python train.py --hidden_size=640 --norm="layernorm" --norm_place="pre" --norm_eps=1e-05 --qk_norm=false --init_std_qkv=0.0105 --learning_rate=0.000174 --lr_head=0.00298 --max_grad_norm=1.0 --doc_mask=true
Each number is 128 + 24 x the weight over its row's rms, rounded and kept within 0 to 255. Layers, rows and columns count from 0. The size above them is the row's rms in percent of the matrix's.

# layer 5 MLP up, 2560x640, rms 0.0101, rows 814-856, columns 160-239
size [ 50  56  57  62  69  53  47  42  52  51  46  44  52  54  46  53  47  47  51  48  58  50  46  45  51  43 352  66  47  51  49  51  52  43  46  60  47  51  42  55  54  55  44]
[[124 128 152 137 150 158 119 142 136 133 134 123 132 129 130 125 124 132 140 113 130 125 125 128 142 148 130 159 153 155 129 133 135 104 107  99 129 145 159 145 101 106 142 151 134 113 122 129 160 110 140 102 135 118 105 157 132 140 132 131 168 184 114 121 116 108 162 124 113 139 139 143 119 107 129  87 145 102 108 118]
 [164 147 111 120 114 135 112 150 128 143  98 155 120  83 185 125 126 157  95 124 108 154 128 122 146 113 140 103 121 142  98  90 130 133 149 136 131 199 141 110 168 104 143 107 111 125 130 111 130 122 128 145 120 138 181 126 148 111 140 104 167 105 132 147 129 132 143 129 115 100 152 124 123 108 120 183  99 167 136  94]
 [121 146 166 123 150 116 137  98 118 144 159  86 118 148 130 136  92 148  97 106 116 129 125 108 133 132 108 170 133 110 103 118 141 133 108 111 161 126 137 133 128 152 129 100 138 102  89 125 124 136 107 128 131 139  91 139 137 145 120 135 111 165 114 121 183 109 143 165 143 128 117 123 160 131 155 142  86  83 123 135]
 [136 115  88 128 132 110 127 132 102 114 120 103 106 128 143 137 155 116 143 159 119 148  98 127 113 125 126 100 133  97 162 120 111 149 132 152 113 108 138 135 148 104 138 160 115 147 110  76 135 110 111 167 113 109 137 110 143 119 101 128  79  83 184 158  97 134 147 146 142  92 118 179 162 130 108 144 116 128 149 180]
 [130 113  97 129 133  91 107 126 147 115 106 119 105 136 147 117 136 146 115 149 125 125 104 148 118 140 105  98 120 149 114 108  93 113 132 158 114 166 126 134 124 109 141 110 118 162 137 147 129 116 165 115 136 117 155 149 138 116 126 133 123 122 116 154 104 138 142 187 143 132 134 158 137 106 116 190 158 159 139 145]
 [116 124 176 131 164 142 100  99 117 149 115 149 104 176 106 107 112 146 144 129 132 125 133 122  99 129  73 131 122 118 162 141 154 145 122  93 146 113 142 102 133 130 149 121 129 165  89 101  98 133 158 141 116 116  90  88 114 143 104 135 106 152 174 130 103 118 138  81 116 165 129 121 151 128  58 125  95  91 184 129]
 [128 155 102 118 114  97 180  99 152 133  69 139 105 146 111 142 131 145  90 141 117 117 132 154 134 147 112  85 106 121 139 141  97 137 130 144 148 115 100 109 104 118 120  98 123 147 118 151 109 131  96 154 159 114 158 155 158 111 128  95 125  96 161 134 101 169  64 100 138 158 134 183 152 131 111 140 119 189 119 152]
 [126 151  90 130 115 132 169 169 130  86 114 112 143 131 128 118 153 129 115 115 107 149 113  99 126 154 154 141 115 100 133 128 130 126 113 136  93 137 116 120 123 139 148 147 116  99 142 126 114 126 156  73 117 109 133 173 107 113 123 124 170 114 109 130 129 135 123 155 100 117 134 108 106 138 135 151 138 103 131 107]
 [146 138  84 153 119 103 130 145 161 104 129 120 162 126 106  89 118 118 151 132 146 105 121 116 113 140 166  78 123 142  86 156 116 106 171 155  97 105 138 119 121 135  98 121 144 129 138 152 157 110 150 111 119 116 147 127 140  82 122 106 101 123 107 121  98 112 136 114 130  86 104 151  63  73 166 128 144 127 132 148]
 [129 101 142 108 147 126 106 135 147  77  93  90 113 121 155 149 179 100 117 156 121 126 152 145 132 113 163  94 111 110 119 151 145 112 115 105 151 145 125 112 108 115  91  97 138 129 168 117  92 117 111 105 171 110 155 118 124 120 147 122 101 173 137 148 123 172  82 119 128 113 109 142 149 109 140 162  96 130 136 192]
 [147 133 167 117 147 153 100 138 175 111 129 122  98  81  94 127 107 118 129 125 140  94 142 151 118 111 105 131  91 140  97 152 116 123 115 139 112 111  86 145 139 123 120 109 150 117 114  91 101 149 161 129 114 135 165 110 142  99 117 163 130 142 105 148 111 137 156 162 110 139 129 131  76 107 152  97 164 115 104 146]
 [132 146 115 118 114 103 100 113 148 121 123 100 128 162 124 150 143 116 113 137 126 137  77 136 106 120  79 139 152 107  59 101 132 131 155 133 122 154  89 150 127 136  85 109 141 127 151 161 124 130 129  86 143 151 161 137 138 141 126 125 152 106 109 137 111 103 172 190 139 125 103 113 103 115 135 111 142 135 135 107]
 [111 105  72 120 158 118 146  99 173 136 119  76 145 115  90 141 113  83 120 133 145 110  99 152 135 166 118 132 110 110 127 132 149 103 109 139 121  60  63 149 107 156 135 167 139 113 119 155 106 153 118 137 132 157 165 121 117 188 111 142 103 156 140 117 139  95 141 183 113 161 137 159 151 108 138 162 133 125 151 188]
 [166 126 114 111 127 140 155 117 130 105 124 142 138 139 113 135 160 116 155 151 129 135 128 144 133 137 149 111 128 121 134 128 125 140 125 118 135 135 111 130 121 155 130 160 113 134 151 137 147 116 111 129 114 131 142 108 174 117 114 118 111  92 169 144 175 155 105 121 153  87 123 180 133 129 134 114 133 140 138 170]
 [146 150 149  86 110 119 155 104 136 133 173 146  99  64 167 146 127 125 140 123 140 159 104 120 143 166 153 149 130 152 134 150 141 110 134 128 122 212 161 131 156 141 126 142 121  80  99 108 127  82  80 113 154 154 121 111 182 108 141 144 111 104 149 153 185 120 142 113 113 130  95 166 142 156 126 177 150 135 110 120]
 [152 138 102 142 128 113  71 150 146 107 100 110  73 105 133 101 135 127 118 133 124 147 125 123 129 132 125 101 142 112 126 107 133 163 187 135 123  98 118 104 160  98 117 138 171 165 142  97 146 111 123 138 140 119 160 132 144  98 132 178  99  72 152 164 131 124 122 124 143 133  81 199 147 126 117 125 125 160 144 138]
 [135 141 121 157 117 130 184 122 142 108 115  84 150 161 104 129 120 138 137 145 115 124 108 141 109 116 158 116 116 139 155 155  90 142 128 132 107 111 153 141 115 138  98  89 135 132  65  79 117 115 151 139 149 147  87 144 155 144 127 117 171 112 173 120 113 143 186  64 153 103 141 104 119 112 144 119 122 134 128 126]
 [141 138  37 128 109 104 176  98 149 160 124 136 113 136 168 134 150 139 108 127 121 136 135 157 141 140 130 142  86 151 128 128 139 105 166 177 139 117 139 132 117 128 112 146 122 168 139 140 138 130 114 156 134 129 169 130 153 167 110 143 160 115 131 156 130 147 143 102 165 141 131 144 164 143 100 184  90 185 118 134]
 [121 115 117 150 128 134  78 126 124  94  91 127 121 104 127 113  80 116 114  99 143  85 139 136  96 126 133 138 117 179  65 124 115 130 140 125 143 127 140 113 140  66 128  51 136 148 156 121 116 139 177 131 115 131 174 165 107 119 122 133 102 121 106 138  86 130 144 136 107 125 116 126  76 105 150 124 128 153 111 133]
 [100 115 159 146 161 120 162 138 138 151  82 123 124 132 152 126 107 138 113 151 123 125 133 125 108 104 110  97 130 137 122 106  71 111 130 112 105 137 127 134 101  97 122 104 137 128 102 133  83 136 170 146 154 145  97 154 115  83 109 146  95  94 170 117 149 126  69 108 108 134 108 178 159  99 105 156 151 124 146 137]
 [137 113  85 110  84 123 102 134 140 127 104 123  87 116 149 108 152 116 134 145 125 132 150 137 107 109 131 122 153 172  99 113 115 144 152 151 105 116 135  94 118 120 139  79 116 155 123 144 127 105 154 127 146 132 150 114 127 127 117 107 130 129 103 104  63 130 174 132 135  98 123 136 135  97  92 125 102 128 147 112]
 [142 113 110 103 144 120 119 158 142  99  83 138 107 120 154 102 146 120  90 137 111 134 136 115 128 159 127 105 155 138 179 121 121 134  75 143 126 123 107  95 142 118 176 139  92 151 128 125 118 133 121 116 115 132 173 161 125 106 139  70  99 112 131 137 134 160  96 151 137 102 129 158 163 139 116 149 106 140 139 118]
 [101 147 163 136 149 161 126 119 143 130 103 141 157 145  89  98 125 110 155 116 129 110 118 124 122  80 165 160 139 125 105 116 134 118 112 121 127 114 133 122 109 152 109 143 166 117 144 176 113 141 128 143 144  98 121 116 145 117 122 155  93 143  95 145 123 131 138 153 163 117 168 140 167 140 140 102 158 130 155 138]
 [ 91 147 168 131 143 140  89 142  97 131 138  99 119 123 110 157  96 136 154 117 107 128 129 134 110 105 142 129 105  98 121 127 120  88  85 137 122 145 135 159 171 149 149 102 146 101 115 137 127 123 127 144 107 117  71 110 114 120 157 141 117 127 121  98 131 108 128 100 120 156  86 127  99 158 127 154 168 104  75 103]
 [115 153 107 111 123 146  90 139  88 120 122 128 147  82  98 149  96 105 134  97 131 170 107 116 118 124 174 128 101 107  73 144 150 142 103 154 157 105 176 107 163 128 145 139 123 158 128 127 127  72 113  93 148 129 144 122 153 130 159 105 132 113 101 123 108 132 107 181 117 137 161  76 134 153 137  95 110 121 127 117]
 [180 130  66 132  90 110 129 116 136 110 132 159 146 112 197 116 139  96 101 116 119 130 131 128 108 135  68 101 123 127  62 121  94 129 125 164 108 116 109 120 135 108 117 126  67 122 136 119 134 112 116 153 118 144 161 162 146 103 112 139 138  97 122 138 134 124 144 127 139 118  99 121  97 118 158 130 119 123 154 149]
 [126 128  70 107 115 125 107 145 134 146 124 155 149 151 114 139 168 107 118 119 140 148 152 163 151 117 136 128 174 133 163 104 139 121 126 128 133 100 158 108 139 122 114 117 124 103 137  99 123 112 152 136 131 120 171 136 148 169 145 154 141 177 154 173 104  99  97 139 159  96 116 134 159 143 114 170  72 159 124 120]
 [147 153  75 131 132 127 131 134 140 114 137 118 130 140 133 113 152 108 110 134 128 123 132 125 119 119 147  95 119 158 124 119 124 137 150 135 115 152 119  93 125 156 145 128 132 127 114 124 125 113 119 145 143 128 154 126 147 119 121  87 134 125 125 157 101 170 146 101 135  97 173 152 138 138 115 152  57 162 153 149]
 [114 122  72 139 108 136 133 114 173 108  94 122 168 190 161 105 164 120 115 155 121 115 149 136 126 122 135 114 118 129 147 121 133 143 109 133 105 105 167 128 126 154 143 108 154 132 161 155 114 118 167 104 148 139  90 152 115 107 113  95 101 175 131 123 123 139 125 109 137  97 109 111 111 108 116 115 155 126 120 117]
 [156 129 127 156 156 132 136 142 128 104 125 112 148  94 144 126 135 125 108 138 142 140  91 101 119 151 117  91 107 124  99 131 133 162 138 150 138 123 113 162 114 118 142 187 107 149 133 107 156 129 118  93 114 156 143 147 155 177 121 116 128 134 167 150 111 142 123 149 159 124 127 154 176 139 131 142 121 132 134 177]
 [108 105 128 122 112 104  88 146 126 126 131 162 121 143 140 151  98 152 171 137 134 113 131 138 138 103 130 133 122 148 110 129 106 102 136 133 131 195 125 130 113 127 146  82 118  90 136 145 119 171  96 130 115 115 158 143 120 113 141 137  96 139 146 149 101 129 101 132 139  89 114 115 113 114 156 152 115 139 137 107]
 [116 105 134 106  98 110  67 112 132  89  86 117  95  98 131 137 125 113 113 142 145 121 155 131 110 146  86  90 162 123 116 145 115 102  96 155 123 148  70 136 132 115 135 145 107 130 171 158 125 123 123 114 131 117 155 137 116 120 130 132 123  92 136 145 125 125  74 134 137 133 110 199 114 131 122 129 153 137 127 156]
 [115  99 147 103 148 129  78 164 127 113 128 132 135 152 123 108 141 113 135 129 143 112 147 145 127 113 130 122 137 117 152 148 130 121  88  86 123 122 123 102 133 156 120 123  85 125 141  94  96 140 100 129 144 109 118 114  64  94 154 143  86 134 138 149 141 147 126 104 144 133 103 117  90 103 112 116 132 145 133 147]
 [ 75 120 130 148 166 103 179 121 159 106 146 149 139 140 144 146 126  98 137 108 117 105 130 110 119 125 135 114 123 130 165  80  91 113 122  96 129 128 127 121  93 142  96 128 123 129 137  79 117 135 112 152 125  90 118 171 133 109 127 109  96 122 163 159 134 129 168 128 152 134 130 145 135 146 145 141 130 116 101 143]
 [133 114 205 152 132 125  56 138 130 130 162 104 106 103 115 127 101 145 130 149 130 141  94 148 118 110 149 155 109 149 158 139  96 114 105 116 119 199 103 166 132 100 133 135 148 147 142  97 125 116 161  99 122  99 103  82  97 159 148 134  94 114 153 123 125 138 130 149 140 122  98 145 121 154 128 136 151 132 114 135]
 [136 104 121 120 126 107  91 119 113 117  96 139  97 132 151 106 157 119 122 145 140 125 143 119 102 142  91  83 134 114 158 107 104 114 130 140  98 159 117 116 140 100 128 134 116 128 165 121 142 145 135 140 141 103 194 133 115 136 112 150 121  81 155 141 115 123  95 126 153 116  85 163 120 111 118 163 125 140 136 131]
 [103 147 157 108 157 110 114 135  99 156 143 132 130 164  89 106 163 159 161  99 133 127 135 102 113 144 127 174 110  95 116 119 139 115 130 105 125 170 121  83 127 110 120 116 134 108 155 158 117 154 159 112 135 131  95 103  95 151 131 117 108 154 115 129 141  84 122 139 118 139 128 111 113 109  91 119  99  97 132 162]
 [138 135  96 123 124 107 140 136 110 110 126 114  98 158 170 106 169 162 115 153 118 126 137 147 146 160 118 111 108 176 138 149  85 120 150 115 112 154 129 121 128 120 119 132 119 125 138 130 132 146 146 140 144 148 126 149 153 144 133 136 180  99 132 113  93 119 160 132 123 159 131 158 120  94 133 171 111 165 104 167]
 [114 119 125 110 108  88 114 134 136 113 108 120 127 116 163 134 158 116 112 108 120 106  91 142 133 127 113 135  99 108 133 157 123 139 111 113 107 176 116  91 105 124 136 164 126 155 140 182  83 127 103 147 160 155 127 110 109 115 131 102  93 126 129 150 173 142 112 155 130 117 164 133 139 157 115 137 128 109 135 136]
 [137 120 133 128 149 111 145 154 131 139 137 110 139 129 155 161 100 136 119 101 128 114 139 121 144 125 105 177 115 147 104 111 121  99 143 114 127 138 178 140 124 132 125  90 115 121  93 121  86 153 139 131 159 155  89 160 132 115 125 132 121 146 134 150 190  94 154 138 131 134 114  92 117  98 117 152 128 108 114 106]
 [121  98 155 115 138 117 126 122  98 154 115 133 109 137 152  81 156 178 119 132 124  80 141 111 123 141 123 132 137 122 119  89 102 125 141  77 127 200 121 123 121 104 117  99 119 102 151 149  98 173 142 103 158 125 104 118  97 150 120 146 147 124 130 138 125 106 108  89 139 146 108 137 108  96  69 139  93 141 110 140]
 [127 152  40 121 118 135 179 112 127 135 105 137 147 147 146 131 129 112 128 127 136 150 143 122 128 130 164 110 135 155 142 122 111 124 156 163 112 146 119 122 116 141 119 110 122 124 128 140 140 119 118 142 124 140  96 138 140 129 120 117 147 110 142 151  96 163 127  91 123 119 130 135 137 112 114 178  69 169 132 157]
 [133 180 116 152  97 122 150 109 158 100 143 161 127 146 148 143 121  94 130 138 113 130 130 147 110 131 114 145 121 139 151 151 114 145 131 135 117 118 131 152 139 125 162 145 131 120 117 108 130  94 139 143  89 130 162 129 139 120 135 129 147 127 131 152 108 166 129  97 102 111 122 154 112 149 129 140 124 140 125  87]]
# layer 5 MLP down (transposed), 2560x640, rms 0.00707, rows 814-855, columns 160-239
size [ 42  43  43  44  50  43  39  39  42  44  37  37  44  43  42  42  39  40  41  40  45  40  41  41  42  39 404  47  40  41  38  43  44  38  40  42  41  39  40  42  43  41]
[[143 161 138 114  98 105 124 115 123 131 119 137 135 108 122 134 114 122 150  96 136 136 129 151 113 111 104 133 131 135 111 153 146 140 116 101 106 160  90 130 144 117  94 143 128 142 130 189 136 109 132 163 110  91 119  87 148 100 115  78  94 150 111 130 158  95 144 120 117  88  92 155  99 108 108 126 147 177 123 173]
 [119 127 138 139 133 146 123 130 153 110 152 146 116 181 119 145 128 108 133 169 147 115 133 156 111 129 118 146 153 101 136 134 105 110 128 134 142 111 128 152 113 149 147 107 127 110 162 140 130 118 127 111 150 116 115 125 130 126 119 145 126  41 116 122 168 130  98 139 115 137 113 106 173 108 121 105 148 110 129 142]
 [131 114 155 144 123 118 123 182 130 156 146 119 126 137  99  97 177 120 121 127 140 110 148 135 135 116 101 158 116 142 146 121 104 155 118  77 109 136  56  69 144 118 116 134 139 154 175 130 125 134 171 146 126 151 126 146 134 129 134  91 109 168 193 143 144 138 131 127  93 126 150 117 147 172 140 150 147 145 153 104]
 [107  65 119 128 155 136 156 120 190 114 134 158 129  93 111 158  98 145 122 108 168 120 164 126 133 120 130 136 114 106 121 136  91 117 121 154 153 168  81 114 138 162 127 131 102 121  90 182  98 144 117 122 121 120 121 151 155 147 125 128 170 110 143  98 146 149 110 118 119 174 141 142 106 144  98 104 101 170 137  99]
 [118  77 156  84 129 121 130 142 130 135 145 194  95 126 127 166 155 116 167 142 122 100 146  99 107 134 142 160  99 127 138 151 114  94 136 163 150 149 139 118 115 135 123 130  88  86 133 111 113 136 111 155 144  78 134 142 118 151 114 146 177 108 140 119 133 127 136 116 125 165  97 140 138 134  93 131 107 102 130 148]
 [106 141 101 117  86 135 149 106  93  87 150  75 130 141 138 113 125 120 125  93 132 109 152 146 159 106 149  96 170 175 149 104 136 123 136 134 106 143 168  74 103 138 128 131  61 136 124 158 161 158 119 115  99 130 162 168 127 116 112 133 156 153 150 174 121 145 131 151 166 126 115 107 121 154 129 141 120 133  98 127]
 [107  84 121 124 133 175 121 135 125 171 195 149 100 104 120 139 119 117  94 134 157 105 163 175 155 135 154 141  83 160 133 111 126 137 107 123 115 149 158 125 125 133 124 150 123 139 119 100 158 130 116  82  77 182  91  87 101 142 126  70 148 167 131 121 154 137 120 154 109 148 129  87 114 113 156 165 118 154 102 132]
 [121 126 156  97 102 122  85 132  98 135 133 155 116  98 111 145  77 105 112 147 133 145 126 119 128 180 100 149 138 151 119 145 137  93 111 137 108 135 164 121 117 102 125 110 140 142  96 119 176 171 127 121 152  94  56 140 133 146 130 143  76 149 123  86  96  94 185 148 129 112 110 117 108 145 147 162 128 136 103 130]
 [150 108 154  99 135 129 106 144 140 153 105 107 102 160 121 169 141 159 115  91 134 120 166 110 120 135  98 138 123 123 135 146 108 122 140 118 138 165  80 175 148 128 140 100 145 146 135 133 146 109 143 163 136 148  59 145 101 147 116 117 171 124 132 126 101 115 133 144 106  99 135 132 154 160 134 154 103 147 107 135]
 [130 118 101 118 105 146 113 178 119 171 168 118 119  85 131 126 139  88 190 116 142 133  91 123 137 144 141 184 108 127 142 134 159 131 136 106 105 147 119  98 114 115 136 151 135 141  91 151 145 154 134 155 125 156 118 149 125 124 140 101 102 150 116  88  92 110 116 127 156 110 156  90 120 154 119 119 139 133 154 141]
 [100 111 143 135  75 104 133 158 101 122 105 137 121 145 100 139 153 135 134  93 158 147 162 127 187 147  96 155 152 152 176 131 145 137 116 155 137 158 157 107 127 144 120 130 118 130 124 162 168  82 145 137 144  95 125 109 144 137 134 126 109 120 113 136 130 121  75 117 170  98 180 126 120 131 114 144 131 136 133 138]
 [145  94 156  95 127 164 134 175 127 151 156 121 149 149 122 131 126 155 118 158 126 127 159  98 124 134 110 158 151 154 136 117  58 140 102 115 131 101 150 113 141 124  81 127 148 152 111 102 111 152 113 133 141 142 101 157 132 136 139 131 105  97 177  59 177  98 130 158  84  96 146 100 140 113 104 152  94 136 159 149]
 [134 128 149 106  84 133  95 113 147 149 109 148  91 113  98 151 108 144 142  75 129 126 166 148 124 135 129 175 129 145 141 107 128 135 117 146 128 155 163  96 159  96 117 162 115 102 118 153 132 130 118 120 104 111 116 111 132 107  99 106  93 156 126 158 122 137 133 131 125 111 182 143  92 125 108 165 149 174 109 149]
 [115  74 116 158 113 160 107 155 112 145 118 161 129 126 135 129 141 122 116 132 151 115 104 115 165 102 158 155  74 160  98 130 134 118 149 139 157 143 108 119 154 138 141 126 106 113 111 147 113 127 166  91 114 119 109 110 123  75 134 117 149 169  93 117 157 128 117  84 132 210 150 150 120 132 140 146 137 124 139 100]
 [126  75 140 149 153 100 129 142 117 111 118 161 121 120 105 154 135 135  66 147 102 107 153 115 138 107  97 132  85 155  86 101 121 126 120 142 131 120  76 142 136 129 123 135 106 133 139 105 151 104 166 173 130 110 114 152 110 140 139  79 185 162 126 148 130 154 173 133 121 153 129 163 122 120 140 138 125 171 168  93]
 [105  88 122 144  98 149 164 164 150 115 130 122 122 160  92 141 107 155 105 100 118 116 131 122  92 128 144 130 121 113 122 134 103  86 150 153 130 133 105 159 121 177 142 110 108 131  76 112 111 114  99 104 140 159 104 128  66 151 112 132 145 123 130 108 174 133  95 129 115 138 121 123 123 152 102 141  88 151 178 148]
 [129 138 138 149 148 208 114  99  77 111 104 123 130 184 154 124 109  87 106 143 187 175 117 148 125 123 112 118  92 133 133  72 129 110 132 114 132 149  73 123 144 158 141 131 138 114 185 145 150 151 138 122 114 124 123 117 110 114 129  87 135 121 151 145 158 117 122 122 144 129 119 119 153 110 141 153 129 100 129 128]
 [149  68 111 119 132 143 111 144 118 106 145 134  96 130 139 148  99 100 160 106 120 142 119 173  98 115 130 135  78 141 161 118 112 123 159 112 137 106 137  98 139 109 144 115 120 111 129 100 131 106 126 117 130 124  90 102  98 139 121 144 127 135 110 136 140 135 139  99 134 195 122 158 115  87 128 139 119 123 147 155]
 [114 124 158 107 130 146 138 109 110 139 149 128 139 118 154 116 163 136 152 123 100 168 138 136 129 149 121 122 159  99 161 125 155 125  94 140 146 166 104 141 140 172 149 137  94 134 169 137 107 104 108 142 128 127  93  95 185 156 138 126 115  82 101 129 176 147 107 126 141 121 140 119 144 122 102 124 118 117 136 157]
 [123 152 129 116  76 117 140 103  93 114 136 152 139 152 142 127 158 105  96 118 177 137 131 134 151 133 147 116 135 142 132 114 158 119 121 175 200 158 107 117 112 108 145 133  74 143 115 162 130 143 131  97 109 118 170 117 146 101 145 107 112 117 134  95 136  95  95 130 140 143 146 114 154 209 111 155  98 127 154 140]
 [167  97 127 140 158 107 134  90 109  93 189 156 106 136 151 143 125 123 147 100 147 160 130 134  96 146 119  81 111 110 114 154 132  86 123 127 167 160 129 135 124 137 133 116  98 114 122 114 126 162  91 137 135  76 123 119 131 143 136 172 141  78 140 126 112 139 131 135 158 167  76 109 121 151  75 131 124 123 125 156]
 [101 144 130 150 149 133 130 132 151 111 168 108  80 102 123 156 130 136 131 118 137 115  87 104 135 135 166 142 102 130 113 133 188 105 161 125 125 154 117 148 107 120 109 155 119 110 121 112 110 191 159 120 105 120 118  96 120  90 141 121 141 129 124  95 119 116 170 144 139 130  99 133  73 115  84 149 143 145 112 115]
 [159 115 177 138 110  83 126 185 158 172 134  88  95 110 144 117 197 106 139 145 124 149 123 118 115 133 130 122 119 162 131 152 160 102 134 109  88 180 167 142 163 174  84  77 109 154 118 119 157 111 132 148 129 141 113 107 122 124 128  99 150 157 122 152 125 121 147 115 106  74 133  83 138 132 132 127 121 120 136 117]
 [137 143  76 131 143 104 137 147 125  88  85 117 151 112  92  70  54 142 103 176 134 125 126 144 153 126 103  94 133 109 153 149 161 174 149  96  89 103 165 156 144 114  67 136 128 154 131 104 190 139 141 106 121 149 105 160 117 140 143 135 114 132  94 131 133 105 124 129 125 116 125 132 116 107 144 137 128 120  78 132]
 [133 123 104 147 147  99 130 159 131 125 128 123 137 114 107  88 119 163 127 179 115 137 100 104 142 134 105 129 138 149 122 138 157 113 161 136 104  95  98 150 117 142 103 121 127 110 122 128 138 157 137 153 149 135 112 123 131 184 149 157 100 140 109 116 148 110 103 132 129  98 140 128 119 105 135 147 130 114 148 124]
 [ 88 124 153 110 136 187 102 122 139 101 123 128 154 159 124 106 109 140 116 112 106 143 130 128 117 145  73 131 148 138 107 106 123  81  94  85 146 118 111 128 138 141 150  85 155 127 152 133 133 115 128 130 149  61 110 114 120 129 139 175 138  96 163 110 144 134  95 152 112 150 131 115 162 119 112 127 105 135 150 142]
 [140 131 167 107 117 139 125 115 111 133 141 122 139 114 135 125 121 151 131 121 152 146 108 123  80 138 108 153  88 137 105 160 144 161 149 121  89 131  72 120 135 102 134 108 117 153 137 163 126 132 117 143 141 118 101  80 157 128 122 125 149 102 128  92 127 101 156  68 145 117 142 129 143 117 137 159 135 132 141 155]
 [119  43 127 152 121  95 126  90 134 132 154 132  76 131 111 172 147 134 147 119 155 129 120 118  87 126 158 111 103 149 101 137 111  97 135 128 147 154  95 136 125 144 139 130  91 116 147 119 151 154 121 107 140 114 111 140 161 155 152 116 176 122 110  86 137 125 147 135 142 178 123 128 148 128  70 114 136 128 118 115]
 [107 124 166 108 164 141 142 131 109 119 152 107  66 120 136 182 148 130 153 102 129 159  79 160 120 131 167  99  91 121 135 104 151 116 114 151 138 147 194 112 124 156 118 115 100 120  81 138 162 134 131 120 104 141  57 108 108 134 110 104 135 130 117 121  79  88 150 115 161 159 164  92 111  94 123 123  94 157  89 115]
 [ 62 110 114 107 122 132 124 121 139 168 127 130 130 131 147 152 135 182 135 150  73 124 118 125 136  87 151 165 181 156  71 152 117 149 128 155 132 132  69 100  83 127 133  63 151 102 132 141 120 163 161 119  91  62 132 116 124 114 121 159 126 153 116 158 121 120 121 123 115 149 126 107  87 131 122 108 128 161 127 111]
 [117 155 156 147 140 150 148  99 139 145 152 140 151 105 144 138 147 128  98 129 113 148 130  99 122 117  88 127 177  79 172 142 111 166 108 124 137 104 160 112 137 155 139 160 165 172 150  75  99  88  90 145 151 146 125 130 114 128 154 121 128  48  95 124 145 118 100 142 159 135 149 149 177 131 162 114  93  86 141  94]
 [106 129  89 135 129 133 127 152 116 170 151 148 170  97 141  99 138 178 116 103 130 109 119 102 150  94 155 171 134 123 118 153 136 163 137 179 157 121 187 133  81 119 122 139 128  87 127 107 101 113 140 100 114 112 152 123 142 149 146 139 136 160 121 100 104 118  98 128 146 111 128 101  84  77 110 133 116 139 141 144]
 [128 161 110 166  87 159 138 126  92 159 134 126 143 126 111 116  60 104 133  93 135 158  94 126 140 128 141 125 104 116 133 111 171 144 117 115 136 155 177 144 138 118 133 178 176 122  89 127 129 149 153 136 136 127  97 146 167 141 106 138  94 145 158  86 106  86 107 150 140 124 164 113 131 130 133 111 118 108 115 129]
 [ 91 128 170 124 108 122 115 148 135 169  99 130 106 112 172 147 165 127 156 136 137 134 133 138 137 137 187 179 123 117 105  91 101 156  96 142 123 125 117 113  95 154 116 154 130 109 105 136 115 111 128 107 125 176 107  90 125 119 104 112 133 183 104 112 109 125 161 135 120  91 164 142 166 115 145 137  89 106 137  97]
 [137  88 127  97 127 109 146 147 113 121  97 164 162 100 144  97 140 107 117 136 113 110 156  91 111 156 121  97 146 114 148 169 132 139 125 180 132 125 124 116 121 159  87 112 146 111 135 146 155 158 111 160 105 158 158 192 157 116 137 127 133 104 114 126 105 157 132 125 155 160  85 131 134 115 128 135 140 116 152 113]
 [119 108 119 139  90 122 131 139 179 108 129 136  98 141 140 136 119 123 107 117 123 114 131 139 105 137 126 149 136 130 129  89 146 169 120 179 135 127 168 138 105 164 149 121 102 100 132 119 130 121 129 142  81 153 142 141  77 109 124 139 146 102  97 110 150 119  99 134 138 176 141  88 158 141 125 125 113 117 123 106]
 [180 198 124 110  82 134 153 164 123 129 106 130 125 180 131 141 114 106  81 141 125 103 176 121 120 116 126 113 173 141 113 128 148 158  97 135 119  96 167 154 119 132 105 130 161 148  99 120 173 132 130 148 147 156 147 171 118  97 159 157  88 135 148 133 122 146 146 157 148 119 134 117 142 153 180 124 154 127  84  97]
 [105 118 145  89 139 161 117 124 135 181 109 112 121 171 116 140  94 139 130 158 145  88  93 147 119  98 159 144 127 110 161 128 148 182 121 124 125 140 125 113 114 150 160 125 155 113 132  93 151 102 139 123 117 138 119 127 125 106 144 105 112 121 101 153 145 166 103 130 113 141 145 136 115 136 137 142 143 148 152 165]
 [128 130 129 128 136 189 107 135  98 122 125 129 142 121  91 123 132 122  79 123 152 132 131 114 152 161 148 112 114 120 149 139 116 115 142 129 135 164 145 102 134 119 101 130 132 114 142 124 125 170 103 122  63 152 106 157 142 125 158 102 134 168 127 128  99 108 187 126 113 138 149 105 129 105 114 161 150 126 115 135]
 [150 157 155 125 150 126 134  86 113 124 106 198 134 137 123 152 119 116 108 106 142 149 143 154  96 163  85  89 127 112 195 102 147 140 126 167 141 162  80 102 124 111 145 135 141 157 124 120 164  94 112 146  96 131  79 156 147 138 106  94 117 127 116 131 138 150 118 123 125 133 143 143 156 155 111 141 128 127 137 147]
 [172 192  96 114 114 159 156 109 133 165 117 104 135 131 119 126 115  97 122 109 123 136 119 105 130 103 150 132 135  83 150 115 208 174  96  97 124 116 163  95 158 133 126 148 145 188 123 107 143  99 137 111 103 148 133 139  92  93 162  81 127 132 120 109 136 133 164 128 137 123 103  98 141 151 169 111 140 136 131 158]
 [129 104 138 102 119 144 146 103 123 134 151 159 134 136 125 158 122  97 120  83 101 122 134 117  82 165 151 145  99  87 104 122 136 138 113 110 146 131  98 142 131 125 158 171 137 147 139 101 141 114 107 118 126 118  83 110 150 160 136 103 111 107 131 112 151 152 151 170 147 119 130 123 122 105 132 133 143 145 131 153]]